{"num_hidden_layers": 15, "num_attention_heads": 4, "head_dim": 96, "hidden_act": "geglu", "norm_eps": 1e-05, "init_out_by_depth": true, "decay_shape": "linear", "final_lr_fraction": 0.0, "batch_tokens": 262144, "max_seq_len": 1024, "doc_mask": false}
Each number is 128 + 24 x the weight over its row's rms, rounded and kept within 0 to 255. Layers, rows and columns count from 0. Numbers have three digits each. The size before them is the row's rms in percent of the matrix's.

# layer 8 MLP gate, 1152x384, rms 0.0958, rows 188-236, columns 288-383
109:155121171126110185111061159148142153154117104148159118122103098108087139104130145100149145146126122113142111111096144142149111171149099094140104155084156122103109114147174127141096115105178096125115138143096134134144118111060140145151120157091140130107144155140125102174095145136155151105
090:126131094126146117162116099140135157057129096152143177091077147102074133161148143124137143145149103112109115160119133126182096154119164118111115165136115179173115145148106118126129162120129128152080094113176145172140147124115161129163105147124110146099158127092153097140114076101149083160
097:123163098178128097133099146120179118132087102085120130152141108133064130098152132175150112154119137138096136148079169137135140095126135113144130145154104075111130130152139126133121137104122104124143117156105118118125112160123162137118120067132134157161125152116158110157089169132087108171
097:137123111149136149116144093114111131147113101134144089098120122094119113138133163109128121153130144162097150159123119095143121139085147137173112126132125109081090075130153137103089140118152122147102148174164165114109096101137152134166113119135138085188138054139179151166151118128154101142
102:109151154118098111123111063103093135084128121113093146169143170120127111169155120110146122097164163109107090125123134161125126125115145126106128120112141119126125101181092122085108124126122145125142108125133135186144148108141130108161122137148135127134136130168140131129144145092126122102
104:126127078119166115106157112136157113131111138112110110156121129123132133144129127133130164114146167128098121143123144073125132122143129111135115140145117173155104172177143088138091095107116159090134199136133137091145100151158123104128116103106137131102142099112150099118140123155137108117
104:135120089123153118113145174150118118083138171113092175058110145133175132138150171131131128160132122125124153128144122145115157111093150093097116152122123104146149133123085115167155133132099124157130144134109168139146067108137117124103093146106091139160093111125126096070111157120105110133
095:138111084101112085110116131126172150156077136116114116121096123104161131144112157093147151165137121121104120122130134127130151123128122110133107153146119165113112148100166134119096103132156142129156117152096099094108131120120109139128128102124107143149135101116142144157118140108140150078
094:138157141139110120188143164091139131164156171137096126098135129135115126179126126125109095133113088136099122101136137142130139148148104112150125200112141095125087139138094195086093121155086132076128094158117114076114176140111133141151115110183138139141122114106096097134094162092171141153
100:138130130157101151139097146115131130115092119165126148128174118128082121136134111112105092153157151112116094140134120113144170169121119099129127121142148095150144109094134113141178110145166100112150142117143131100138171068144135110155145123109106096121164173113135142102124124113128095108
105:109128147119134103151086106144138108180140137110123074151108107124093106142094146167158165135140116123191106144092131140110131106141132119127157106145140137137130161155168144103149151118138157100115112159093105127113107163171094105084140140102102114155156113139100144114074176135097102105
097:124110127149091132121081128124110123123137137137138140138170128106159120121136128125161117118124116128150140088132117135095150042121130162139129151139103075138186117099131128139120136099171130155122131134098166127154118122098134097159125122119174125145144100142162121137150100094163145056
098:137133099132125106122135155144110149132090106144130117147208140131087163056123151114129079116085075167104140143163115068125094115151129146098167117115136135122081121169152134144126127143120096091140132122151135121161150134121166138145133113098173097167129137140102084154146151122134171121
101:144131086076149101108107183103121095109123096168126151112139121153147149159099113141096104096126120163122094110095146165135127141137148128171129199115129067179123105121132088143123145119119137119153169139109136141113106143109151095149099143155109107150131108115160111072169136123130123136
096:167122131166109155123088128119131095127133128156174134084125167152144136101074196149108153149136142089141124158116158143086120141118146131133130107106114156147122161087151132114108136082122086100133149123172129154123148120061131130182103162154101128123116090113121133103138122144116186114
100:151141128088143178121109138159125112134175119129115185139149098124120211142160080164142095097130106136099130152104134113087149148137150135124165081143163113187136140136115114134154134114098124101185140114125112116135070136114105125065125133176132135133153138101136115147134105118145116137
098:158163154122084137113138142162185146114142146156121172202150137133131134134102103103109132128106125123142141121118101131091160119144103117148113145177122155147140140144126120097148072116133144136100119119155103098112100097125123110122099122139136149132146172125131150118134128147140151132
101:118100152090139106112123166130140136157101179113081109105125139118114121102149151043137070151128114105124129168135088116160149197155136123105133134120118107117142135114170152106161084123148149170164126136093120098117139152129136139155136086184156124142152164091103104125120083124081118107
104:106168094124078071116168115111155149131143104115136118110107114128117123160148139136141173149106156113125126127145136143149135125127098100143113086145145128143160141116130105169132131083118140143120078167148134129153124105165145170155128146155094151127125133133079107133102127144112100169
100:132117119114123121108088116116170154123115125069119155093120140123165127153116139123127128121101138118131110140174096105168128142176156105118104130156074130124163144146154119121103126147132082144120147110147134136129145161130115158135170150122136111129110099106140122100116163123109122095
107:103119118087136112137117141069124154143116180125179122109103118120114133129121137133174135095141117142095135185135139133136139146093122144123112153126114113130177140162135097172109159120128123129122085124084127141077117148118127113109140126109109130135105119115089127158141163102132133131
107:135192120154150156131097145118169111167094115148142122133146134159107111074121119123127185135134100121110094132121146133110142134130103108102186105130167139151133182148127107091173121151115122135124194112088125128166116068183148143133141152149155097143134119183149112106132117135096165118
100:130141143155164122149128159140115119086134143103117163082145109097112132112104097146095157094163102083146141143127151119131145104082139124120116107136133108184151090069082134096114112133115133100101124134133126116121125123138068079139170134148145115150125169132104132102138126138143142153
102:090105144125134112164131148141147142124100096132121103133129096118157118138160076184138137133132171116146081155082069156082141114142125150143144128121131129149111167132160120117136113134107168137101127158071135144105119105130128157153163142161123103141105152117158117090176129152133138159
096:132110109186129128119090109144141126116121081164160129150098105134172077104186107131164138165110139161169137124112107133133092133093125117163129111214156107092077110108135152104097132141132151140110134145095174166108176109147121128129162105123098152115129152112132148158105135175128144103
103:156124136134099116136136145114171101158141127110200145120158126109105142087164095128137177127148143103130105118136124106104121113071153101105142152120082121132124098126128120102147080143142164136136120122117163134132142086109096096107140126109115136101137092142106128082094111119123109117
104:166147130129131105147112097103159111128140112188115108137120085176119103145143169095156119093129149114115126132157109168133119154131088169096165180153143117083107098162114166162142135126131119117135134125145127151146097099137120106190157128109173140133142096157126097117095090127159120115
102:141122110115133138136131125120086144163121169126144169159152096159138111133153098162081105102168184098155132115125113111122126129196124133124144144080125153164098130114133123156111139110122083140157137099171126133151138125175149136093146137150116123116165180075119115162166129127124098109
109:151162131110124153140120100115116129082129107100136153120131077107161136130142106097161108136161128115138099125083105148110086126115116142140117167097146119141152099156115103097133137145127156115126161185114133133125128118122154157144131145121094140111106131129126159129152124095115071152
096:128143160068127173146155074077129113146098099119189163087133100153142112124119187116097143102126137136114155135144163155141115126160156140131150167157138115082115128154124130193147104161122147110116167136091133111117128111116170121105114101120124113163113133121119135118138113124134165096
092:183134191101175126124119143143117161132117143117130090120118080084120158114122158114080153115127128136182131125154117137140080186133120076116139146053147133134149156121119128163123145138112145124129140109147161081185094141093164153161130157129092141135127085128133160148103172109156124133
097:140155145153102159121163129093108155115115130111145130144180141136161133116102160109142146088101134115125146112135135153148146093129126109098106146120103106106147120115137134120128120093133104140123124110120191102094138141098133070177093114130111140093136139147118174137121131105138135075
097:122155144142146134148127101131133086105140146092124118104118101145143103115143145115104160127158139126169143132151124133152114134077150150114135140121130145108102137149144115110144152156107152097085128167113125131158122144113140124140155158130159096132144155182111177117127113118113107107
094:131103120138117100127092111163145150093102167125074093097114177118111119121140128126131134161132137111109128139142134088115090142124104128121108130123104102151074106095076122131147134083134142139122135146140149091184129106173151129195123157171143128107135115113118124115112108125156100157
103:118168130125155092139143136145166132150153121139143127117099110105122105143160099097134104138166158108115118093166126113144152135102082125148144132136103192149082107187138141141106169138128125113152141111157155174141097152134123101117166152107170102148125097117134106126103131135143151107
103:161114121136112128134147121108139187103125089145152150115119137070210122156155143146140148110152162105132168133118113137142157131170168097120120172128117112118121112139122091132084145141147130134140112130081166129100116131142155109136130145145137111106181121074093149133131144107126150124
101:119107167121107105122110127150100158128123085103129124118105124092149141156151121108135121142112098137081120154107110144142112098115135152124122132129100103094091137150089104135171150097108096104083149131115133166157101173120126154175090121146060127135190160135159152129121135180107107109
103:118095132117078095122128127105095132152128168143142139102094093122136148108169140151113130168113118151129122155157127156158085159107115118121110177125162145128098111072139120150173113166132119123111115140140125100138141123156129168149147161108094150141096111117173138155099146104150149159
098:111092124141134134102092099119142093124119107106141155156131096143115124114118117095100117142128163175148115124140124146108107110116132130104134128132114106133136175148155135180114142126184125162162100139063121109119142159174146132132134144129130147125169108191141152180101088162107117120
099:109135157140139155117130104125106132124133155120150162135084165125127145118119170146089086072106162073111159098111129159147128117121176112128138121145084120129115151114123129113107107136148111109091131100137137119145111164162151101125130128115117142151141145121135158125138188139120129128
105:102107125077122118106129151125154117120182128147113112117177104119136119133106143133091114119148133118120126115119145185127138108146139139120107106100125136130156121143140151102125156106134160100085117107096098123131150139137110104111156121164137086185153155173115134141086171121115168123
092:147144194102084109110155123098113159163129184122151161142097172125130131156148166143128146079125082132115130123132147101112130126123120119117148139122114092113140133087118116143119108113104085124104098132142142094109103156138086128126153080117133106098145127120102137131099132132104085107
109:137126102124158158120131135133098099131125107132101100118135140144150142174047173137140145117130145150150129123145105155113141143145087140156146090122104095153156161095123135123121112135133133146133142103119127121094136157081066123179116108092086125129162188188124101108114139133136097111
102:115123116085134124148104151117150142122125116106130149148119146130111149093133124105145120136112184138132069150161136125137101090110108094146164158107137135101117135092093127131137099140097138143167158141110126144171094100148076093120109151125138167115149123149126133160132112078113118101
102:140113119120166113184121125139136105142123147131128149132058088134119122091125137131115153110114095125166141131125121112128111156161122169142113126147113103088143116134127130075092131120094061068099114125122151128108138121143146103147116155094141147156091138125157110113113153144130155126
098:074117116118138160123136092151133124141129110122146148105107105145147134141165105120110139117122135105134153093123130142212112156108121136111095110111175135098156156109126164099155120138103164124082118102112120160154142135140111136149121150108160126118156111135098119141121143114092154159
098:131152080127116114138132075145157138119131102147140116180159145110098147145132130181148090137107145123134129126082092121123148129129096114151154138139113138124126104123106158096146115127157160116159126155164094104159166122100127115130120120123163089164089159115144149153159133096111177141
098:097120132149123149139131107119168119163124134165156156145107103096131094151106140161161148062140108092133156117108142111090117138138118133109117152101148127127154144102135124104118146133086101088142167083142128103155116160128136074139101091099145146121113133114092141119138120152140146111
098:131130114123148115119103136160093089131109130116112172076110111151118151119111139131089116171085105107100076122144144117124144158142131169106174131152110130133136128107144138112121099143131106091122135108177152087110091145103112101128185125145139147114090134140125167102120107156115115194
# layer 8 MLP up, 1152x384, rms 0.103, rows 188-235, columns 288-383
118:180120133116167172105125112152108153140082161087120104122108151116147124116142125118150140159127128179114137136101160107124114122126128122147111126115118085146111083166177156131112101084112093164088157161150136114149153118107133092111131082153121133155120127117126115140146148134132118055
095:140151136096156109177145086124137174112114139151105118126093116152122126118114117183152092157099138110148151082161156125114149126125136136163158163104139135125111111121112110143155174150145113152131174171169137149095070117073172116127154136087175120096125146125124118059114145096140117105
103:097109109128129129132135108131097129160077126148100130108113144154098144093147137142127107070107106114161118130128138144143131106119086127138114068095120094078134095137121117103150148134119149101163111164091141158113135120129185095133116114114140146162096148091084159099153116128171170129
096:163135139110122157159121126125137136118077161141125122138126139083148090134121091107120149146130148171110135126133130108192098086154129154098168126179142218122147135138142098136120109108134161111150124143113111116143115110144152157111094125115094114158115100079106168170113122143149137096
097:123124090127128119103143119173128093139123132117123137154103144096129123164126165161100141161150156104123112116129122169142143126126112119087108140084119154146108115166151123090152135176123120168082106167150099146139119117098128070129126115133149103108136154082107123093173176143164145126
102:153132123143162152145155169128051105116142132153142117156139086109126146121110114100146130133126148120110124136097131109119088154094126104128147128115164130095165155078133098121105114107091163092072097120097133105153118136120131105105143145131092157127097129122082123113159123105129137129
103:141160132114082153147107145176144104158144143112165127136093166116148140109168107104093094129107139127122128120094114158160145079118146141159126117134097111143132117141144154135123153108136106087130136108084108108142143137181096133162123174132132141126115141097118102142124097105140108101
095:120149129122125120124097116131143114144139134141093120160128116131093104110105143100111169119139135135118090090158159154160124115117083142126116128091169118111078106123143144087143106155146087135136186153110127098130073113118118130138124118113125159098150143104125115168145152133065173142
097:109140159111134128142101123168115117160170122082127163149098138165088147107121132099149128148110094081082140134151124133139149100137108092143076149152131108104091108146144103140107127086112110102111161130130142169117093105115164141130112073149170169152117128147137127142123084143146163120
099:128142115143113130156134140121110112130156137187081147173104122147095128144116149099147122187102165138153143136148121130103110119116108114142149128118091150121143181139187148127114137119129085137141169118119112100089101111122087105124124114115112113107151145166138104120149145097089119151
100:155104159123122088101126145124129139107121084164202106122139125119139104121121151088175123126152125117155117124136174146166099137127153125091104130119182125118147128122131151127094085124164169166119125149126179108101149103155181114147164076123173151137103123142139166148112128156135141131
097:135134163133171137154158134132093103119125133134158159112156109130143134135150150100133088096139163108132161150146110163116129143134143139105158138152101092081143136134136131110139136113138118124127081114110146114110154129139144097145145115108097149090146113144183102137139143125116150092
097:118169097092152080143160101178074100104159128142147119147149124129128130131143119082104107122133130139136107112108181147165139105154088150116137142129125136133142117138165146137121111147090152148123121146145136144123171142076122148052156088152124116099135130113088125158119168122107111133
101:096036073149122160113114126104119161119139135118100149126142128108163129133104142134154128120108129152132092127125129134160159109137137158123115116153123120133137109102115133156115108132126102129132135139147088117160099102098155128158137151104112171177126141114095124129142120137169172161
097:092141149162094101118143146171138131140113171113148140132149151118131103132177130166155092109146161160138115136163108151112107089129121138138117173185181169148119147133102084137159162147158140153110113143116121111151136108122120130153114154128158113136139093130161110148116118115146146082
095:136155159139125085162131125158146137131145109133154159115133056128144144143128186084068107140089121098152117163123104141122160107079155116142128117113111125116159129144137151129134144102128115126134131131103126148161135106134068121109105138070156129121155150147110123106163126110140128117
096:171148100156142191122119197147109155179170118091179102134129141129130151109107149160116116110115116120097105099169133137166098128134106129123102113184172098106132142110120125081099114130157135140055106156143132105126139135139108125090112138102164112145125143071177121151127128129141165144
099:148174129124106160139132121096147131119127108134130093063159084144085177105118102143109116178140122147169158110121143120090143142132084133143110094140171161148154119138126081133141140133154122121116166129122150149140137167130163143126109124139107123163112179138119161121151152090131129130
095:134143154144128118123092130129125145110110168116120131130148129101136111132090108150169087113116132092152118127134139124132087138137121125133127122110087141127141145116151147112115083142144156117112138103146160107120150137143132106101124144110122095126136115123154158124128104101100124084
100:101124122119103135106091101128159112140114088128122100131133115141139081127131140111145115131094127116085107118109164136134105109118073087136124113166137139126105136126113183130152149125157101130137119186077132121133143168116147140123088135114147095143095133128135131154116142119124123074
105:114134113166124148179179161135131134127139088144116092129141130143154152124142125113178093124140141120139137114164117150183144122139155112113145150136125135143068120157129158163156120130109105114135141166144127092168131143162105128147112096099147142141110118126156099164088119138161153113
103:115100179121127148120114110194119110182122115092154141115108099104126096114087153153111146162136131121140141131137095134094127122136112140101134074179099120115107104129149094100137127104099145157100153128097185121140135139171198160100103124104089133157136155128114138105105139121151096129
107:127139110158113106065133174122093140137108096124120103120129157124131149131136107127133166125151156103102164151116120111165100161159162136150135133147137160126113112139097158123153090109116138096087139133072123098129154144155160128111145161154159121130144125104100148112115143133150087136
096:127163099114108116137098145161129132157134117130141105193126144156112118121135128131101165128168085128174143125119153150131139146124168151141102133087083084067108115140131099149128130208144136146129149133099134102113149138109119169098116172147123100133093166153111135165131127122108095116
099:102136178079155180142130146128122167135104128111126126114116147141122122090163125172114145090173107132122111101125102184125110131082157125128106139121080132137129168126113125170130139151124118171089131141163128141152128109134151134130141138118110119124131106131109097077117126128138142116
099:129146130124069163083114115132130142108099136143118129142110086116129172114067140140142155126127146060164169096099121126104127065115168141157162134118109129124152139097153161134101179155128163104108143099151157113125143102118152147114150096126108176139112131162137131103115096126156136090
101:115197131126164134162127129154080154150106126152171096109135135147149127114113128115118130142134116124134130128175100122186131127151112149162123123098122170110163109118140096107109128127146094125137109172108139119137151135107099145117129109100125133113136155144126174152159163169116146168
100:129120136082090168127135102097133100140099135110139117109163116127136119109098125114131124130163128132106142136139112126102124144140126151097129130141137158125135111088120116161087159141143117128126107102143082139125150157092070126111198115137135118076129132092153198156115126137194121134
106:139114112109126179151123107111104145133143123120115116139142142088111111127100139131106118099159054144080126172159160115144143087139177098079122129145145114065166147131171178131130094106093105114095103123155107121110106159162133121106109119122140141107105104129152115118117098109120137156
099:128141131087112131136107153119091123112130123158176144127114151156147112103139138097074056117088142117160180099134164113119165109156130141120163133121156141098156142130120124116130171101127118147141130138121143167118159129155091098134117153167158173111120132154126128096102107136121118139
096:113117077137109173106131117115151087130102114162097177099156120100108084124125106176128145134132120157117069156124139123106139075146140152121105088142121078146100118150127139097135154116077143110164114179135115151132098157147136109106094066136194143122089153147131091134113145153140152159
089:116127155094107164106183134142104126132121134119094117118108130144152089135157151118162134087105144125162116158135133161154149139142132182129141117097193133114120164116138149145116144137152160152103123129118124084161128135127134094110147118136139145113103170138121141138128140125168124135
094:142152111116172171144172132156165140094112113134130120095164153114115086123117163114145103132172155121116114090153108093105133144138138128149094093149116140169075120147163081112105130121135133147131160100104134145145112151128130080148169066156097135161106110100104102139135205143087096132
098:115139171142118152136068113120162149103146176176082158057139082141145172129128121125130115097099111148098117153131116159094130146144163090109107113126126146109103158144095162131071105085077127152098131167135165131147162133144121129130134149161128141133099137165124143125109157129130094117
108:121126117144098091106151145121107149108125096109160083103126086100145104127077140126133137119137126144144109108168139097094153106128130135084125094088145130140110142121130145072114109145125123140141137142169129140150144105109150146113101118130131110077158125169125154140120130125106140152
102:098116119140157143132127063173111106120093130117107139135088122146124152164121071129125099114088131141154115086132125099132156190165109109132117117125150159141096110128094121116139167121133178138169104130107157090124137153076132141117106131140085125137109151176147160113142159157127135099
096:143124126134166151128112167170153102123161116111122110156116124122152117178138162159094117136168140086163145129127153144087121117161163117131135139108103094134157167141174148069156115167149104137153118161167150098116136126111135094126113126123149160070098130127149167091138080087128140099
104:159106123122113139160129125155175118123123141132143139124110145137126115143098117144119125110096137136146155077096146131108163148111110141133100107135114121132091106134126131108149117081111127119134156123149106116118120115141120106124086154097109115088117155133106141130135133148112113081
100:126095118111126168104097145100136141124101131171124151142161184122137132103117166140128132143122114092106135116120149190110168128095149107143120141099092120156136143132106119093084078086111097082130110086136123108113137136103106131101099109106151130152147095145101161132137116139127135107
100:094160136129147142117132101161088095108132137152093124117173135104138142104137141125131095122143145099143105142161152115165113112104094096129035116175148121121118113123128118109176138147121105114131146121130141158104150134115111082123122126134102115129139181117151146121143153133115152154
103:113099133143113140125114142116125126117171144135097164119124150173151073153108119108151120098094104117157121106144138131125135124119115159054118150128113113147109134150115144126121114103071149063138072101120131128109124133122122154169126147117095167133123147135081067158104122161146125107
092:120104139132129118117137147137105123139159170144096142162108120135146137104072121092137103144124161132099139105109141095127128140127153081139128126162129141099101110099114123139153099144127112124147117135112138112127133107114130149133069109122108096160145135129133161094129061104116053111
114:121104166141111105106112156128127130184105112142097137138127110111113138100105131106156142103132093180121106142121142130173142089154117153123112139123115132097153125167160144129128096117121079150155105111102083127121126102136132101149112145167089135170141098091084164147145136091124109132
097:139107161132116133134109100143099207163109107117123109105136123154113138130102115136079174145122117117094129104113100164102103120103107151122164141127138109097106140127125124137145105115153127128196111143170089128136036147149148133167129105116101150130144141141071141158129117088114138096
104:139159057157171095118137098119151151090139131118174119111127133132128092146142135123096150136144185123157122117114110151112107105124181128126135144130112157132116101145094153151143108136087100149122128103103083098141129105167129120125128156126065102109106108100137200131153144167183134119
098:131126139150108094143113113155118077139089093130157143175153061140162119133093143167134175138154133084094135137151097133136139154118139145122105107140184145135120142109136146116150165177121128112125128100158071115118114159118143104150136128121152126112127112137110122128147152137131164177
101:127145116113136159071117094171125087139161110128151103141126113144131160191127131119144085107098129106096200119111108134144139133103074148161134149147124126110109114111114073112119146139130114161176145104157107103143124135128135093116157145152136094096122140107081148104147143153135131173
100:109157147134196163139124148123145128183126139134073126126165154109108097123161126131151143133195156124150131141110133160115139160123091131116146137171137114117091143152216131120139127127107138149163117128152129151142118168108083128087129104142117148120132125158176127149139141191094109076
# layer 8 MLP down (transposed), 1152x384, rms 0.096, rows 188-235, columns 288-383
107:187111115129160130113118111168124159155119176127142097103122147115132105129144144130147131111170120173131139106115120116134148116141131129156116108137126075182108114187186140168148164108106112148117139144139155088137165093117124129140108047108122123168108132074130123146135149129125096045
101:131117141103130138110100101135128145127102132139145094146076122138116130103116127130130108123151119145137094089131089113124125123168142131099172129114192101121074132069108114105123087146130160116172142141115114069129147140123111162106172121144121152105126133151089139114166133139147141063
095:129158161107175159115121126182095131104087097108127119112119122121151158179077113153132172138146112079121136126166078126133145174107138104136153097157160161167129160102128162143173112153144127131101128130155143124163139112120128172147137117143162141125135114121116152158121091157070081137
101:107116138114139153152116100125120176156119104150132132129099141114089135134113102129134170074134112133141136082151127134114137116104093066038123130115129121135120109128135113105120171162117151085091115150094135144106166155149152141146120163161123154106121116068126108134066151140122145094
094:134136098147138137120101127055114172149145107155161126099149092147164174112109128084111118161132094124105151130130102082110137132118117182124117157144126150172123175126095127154111124141158140113144127124137096150098131118156154143155098156156166181180123143163133135145110113126156132108
098:155117103135121102150127137110137144136142139109107129118087106107124150135164133078114118129137141128168090117092102165104161134119141108130113123120113129148155147129110125103097161145110133143089117119139115111082144104137185098117155149180147145124120123118120153138129154145152136147
106:157135156115141143120164103111125157179133171156094170119143103082120133131108117107128122113122128134158117143141208128106082128130131105126172099095127124138167129093137125137115141126125125118100166129131090173087125169127115089096132173136091093098149150107124106147132111113125138145
100:153143127107165121118122130104153177074107113135150146151159075127146110125147143113133127130161126130151113165131123169179145125106102088095121142110093123110143141107149142114093119131129129179139068145116123099137115138146133126123128166142102113142153112129137166119088153108108117118
098:158140151104119120129134139186115135098098077108154122162144136120126160120163170113103126136072154108108146133150106170114144112114138147099135127084111114174128113166101158106121168144105141127114087093115157116157119137136151066118120117129121139156126141116166146120112168137080114107
100:124139152128068180129105135119104101103136133166104102101114085148148119139125129090082166092145127177123119143174126108137148152167133130092145109150109129116123093140142156158104114113189148181150119120113135141140144124126100058136169116163120131134097113101112121108135112073136150162
102:126130150152108055134123143134112158116109131141142142140128128145173092153094116116117137096178117120121110142157168149155122184122148115097145155120113128144135132160142165127129117162104103124128163123147157074115100104163147174157114147147127156131133147116155143150137109174131149137
096:122155119125137132119148143139135131130140136140139118107155122153140131158114113148128089115152133131174126158076151119127113112170103087163124169104148185099138164198163094095149109095092162130132160143129105140151109123149141102113127090137121100136134173153113135109160125133100091133
101:123121149148141113128107143145075127052098142154129117083117135085099133126087141111150127137118115120123147117115138113108088139103097108089104144125135144131111077144119142115106094099182136111098105131149090136141159136103129095082108143105164107171111107142136115169130133139117170129
104:089121103154131099081117094177119132100136133135106135145097102109094105136110152110109138096115103120137105089153132160160108102073160137163144174139151184104159078099142165152180145154109144127147123128112152175113104120153129142125104135121140126162114158139124117146134137139128095129
097:169103142168139115149073167067137136121137091137098139145100107142132142151158060143132161083085148111131169097084128103151168147148123146124146122109177149127125147155112164126138136149131156124145127131102131136154108113155099095143161107054139113119177197127148123155152139146156170116
094:080133139079139102122142145079131159135127166112116126135107126125121138123110137122135080169101135106141143147095135162138150134122147131145141125149077136099081161080155113070098143128143144163144128084124131164115150157123140097133098152122152099122133156136145161104099152143127108134
104:162107131144154131100132137129164179097150125133189132100120091128120113142112145134104081113094116136099136136169119114134124120125119105142130146163151141128123141098156136086081147142132085160100162163112123121096143095122137136118148111119148136155169134134136152151121082168156158129
102:141094096100195146141130110124144155109139132113197150126164090128112131125109085105144101126131147139152071119164100166089150158098193125138110111142099134121105123099118099152118108126126124146105118156135126123143125122089086145106126135108115098142105125143095152129124136130151096104
100:093121142122134152111118108169160165124104156119141110111154091096132140107135115117146156097171127125139058166158116173113115090132155186118143113096112134081146116159126118127092070117105143113125123093074194107133130123133127102118150102120140185150100140067149144076126140178129116148
102:167129090138165119148149097131122087123121137149129102124146103086130128142154139094128122157142109133120135121153130148114141180120127120125128158112150148100110117109162133133138120168131190146124098100129155125177080129131204143124094094130147122157135148113149138134172104136142150096
107:167168123147167102134136088128105161140160095131099136113054137154117129135068173151181153132154139091147110124167164169133136122099089142161144132154136147108150128158156167150152133129151110145116125137167102119121102113103125140148159130122163142150168100149138111118123067133129145169
100:111177113141142144105139122117120130146127151135158112171138137179119144098118181091170146132171147110116106114105121160142138103105087092101143117149167115141124149111137153139160120128106115151092128102148109096130140128152145118099141160131131133127118123195107131110117128117102136092
103:112115145113131110127143158162126144134127146112116100114157160106095102119140120090113152141109160127128143160135122124133101129098109155097118136170119133148136165113107125133140132122113097137120101144130111123086146133106133124159124161140112110135129158131103116168089137123112122158
098:144118166102141126112139089188117132144158146122136157105111136116138140144104126118113156114145125164121143103088117133139070096128134123142091164123145114168125129135135123099109160109130113151168121089154140142115109141087169095140108097128152149108122115090106111136102126136117083110
099:133111079145167152070134069133139135095141091076108155140168120125166138156155140082119129129100146115109133110116159131141148137113101170145175189110143137094155083083100160118170166117199114144108117138119162092104136118171099090124119120118088128186135150135115147123135145109087136140
099:126101102115167132103093146156112140177133113122120136066166181082127113092098162154108098114133121133155124083151117142135139140175127162120120121156135153138120155125112128113153109156118130114125144159116114128127128156125152127117173132078159126060103096116103150113107071100118137196
102:103173142115097103123110126160127128155144139111109141114147143111173141148152118142145119140098161159111143100103131093137111100160148103131116106100139156165153121124125084130164101136122130103148120128108154094114133120113110129110099116095105141136107093139175144111091126146124133129
094:121143176158104145126149151128151122120124092163164131134095157104121197082142119087152110161162126130166133141126088130160161138097111137180131123150141146130116137049118143132156144113097134120092116167121122120118125149117128123146147135130107136135134124152166148147125154141142127111
097:166133116119137149129147156093135093141108144121079163121124176112107147067116112145149116129097068134102160092163125073089142196188101125114159126110155136120121098141102125177114122121150122116142137098143120098144139104128100099083101141132158123117092115151099130152143099148099162144
102:114110114143135099141152140120106141100095129158164127140106137131145121108099130097123098171094126163086167156129144148117108173131143067105137142118192092153135156134148107132118169123159129098141133134143173137101148204120114105146124118165160137157155149143159132091133134129135110112
106:149116197125122133083095127118144142155119162131149171132160108179134140132103141117130083131147127160131078169119144104130143140106151129132138124165117111108125143158123142165104085142105137140165118134100118123123120124139120109162081141136139123122124129086091144113097140108069161131
094:165115142131117157134096109154143130098150118143143145120130165119103095119108140111154129090112102082107133148110153107153121137121106113067107181092128086092130087159132136153140112090139157132149141130137117134132113130115159118148134126164126152088099111143160132156120130110111131118
095:110108115168179087139136092167132148100088103118142147141133119127144124078134136105168141099155096162130139130111115144172122122130117146115098134144101148108125133154142167152110157139127121089108102111142122149139143168156067144101120149162121110088123153164150159094167097117136149145
098:118128148142142112118147153121125155144106115116079131153143143139158133121107104091121139126117145159145114137145120110108113098127105119164116090116154147129158088087074106093099108101113134132116142100117087126073087110149164172096170187126104154099158111103149133153139158152154126129
103:163093110127083118138126102172126110110120122117137133051106165154108099167136146123129103099178129092147141075138122060144131125139117148141111120096100105152098138125142096101111107117137107099151142139164125149153139159133137156094134162171185092134132103135114141108148073149083150119
103:101096158109109109124106133124158151173114135114122151162119094133131131130121096109130128152156156149160135124116071121116121136146155131155143136130152137145147143136117130098079147129150133117125124194133119141094134129143098129151108048133114141131146187146146109110105159137116134158
099:130162073085136146130131081142145090160102155120121144109138150141143145088084111133131162138139141135158138148156154163136163117115138124156162081134146144158178169152146144138160130158142116115112080117139069136106136126145145116130154110125146060130100168138128122133092146152116133156
099:159167152100108085174146115117097135123152129118170101132120153119164147154087110129158086153116131142160122075128141074077127146104156159106122108151162160165097115150169108120132120132125121159128155108141124160139101183107101114120127177095118123113103123164111126122127174110104134117
093:160157114144135130177165141112132153107115124144134136103108094169121129180092096123092108176087154156130112126125148128158101158142098167111110041119114126087127133129172118104132159178174144112123130111105113115115108143097139145123141120082106108146117112139118113112129110126153145174
099:127121143128120179151105131147127115135108110161144125130098117119126128157148145148102121126148079126124093090159131100126136109099132092113160192135108086161121112147144135144130134173108150088081114157121150143125155123108121113160158140143129133109133148149146121133168133116105109155
102:097127122101140068144113146131128126138137143086100150128134123083110120139157131145110148092115132121137111137097111137139132102106137151077130120170112112162116107120134146161132126135094160156151141152131148094139089130154124136183128134148111129148132129158109126153121124166150148164
099:164092068112148131150142120110117161067183123103074137122103157124098156104100128111125147168129131134082124112131123111117128117121171131131170129147117136114140127106124179136149128149130144161145160101148113107108115114144122099120091160118116106078114090139081139110103128099101120106
111:140122146153114114130120113076118159175138145108121158122133103093178114189116166097146128157112134137114107157144153121147109064146133164106139097150133123104105094145184113134150115134120108120160090187108099083119118099144145115134109136095104095156180106078130099142147171094109163123
090:122109091110085119114117143156160101103135133136176159103117125166162114121173135139162097111130154111152135079133115135104137141142141130149133102125138121127132090137098178148103138153160115126135108118106159068145182113107087133087132153075114155105158124150145095137121126131105102159
093:132102095132100117097138155099148140120116087141133154095120131113089116111090109151123132198088090101093109099147149128062139129159134126127169137148138116147107154138115146147074161089119114110139086107142116134124146129183129115060104171175130118104120139126161126106105115142158098099
095:155133112106131133117145103086152110132116149149073133075133150110170148084146118099072132150128157172139131087151124172144137141125175107136127130127146138130122133117153133088169109136136150118138128109135115117126139126182135117133095138132092139183165120101123119119100101108111157113
098:114151102121134141123163132118126143160088173149167099139095135117128151150087153126108090084136134165145147157105146131153124125141103162124096101136183094094139121084128120122098145155106129152122129121141171143140155138157096124135118193108140134086103152136110119123116181147091106161
105:108139110136111133152122124110064144156127122148109147138090156158168134121112149131093181111091161110125112129133121135142144159169135145132131167126085133112113135114138185126144136121130095093159126100135113127130181147159148145161116123113175150156116129124118125174111085130118129150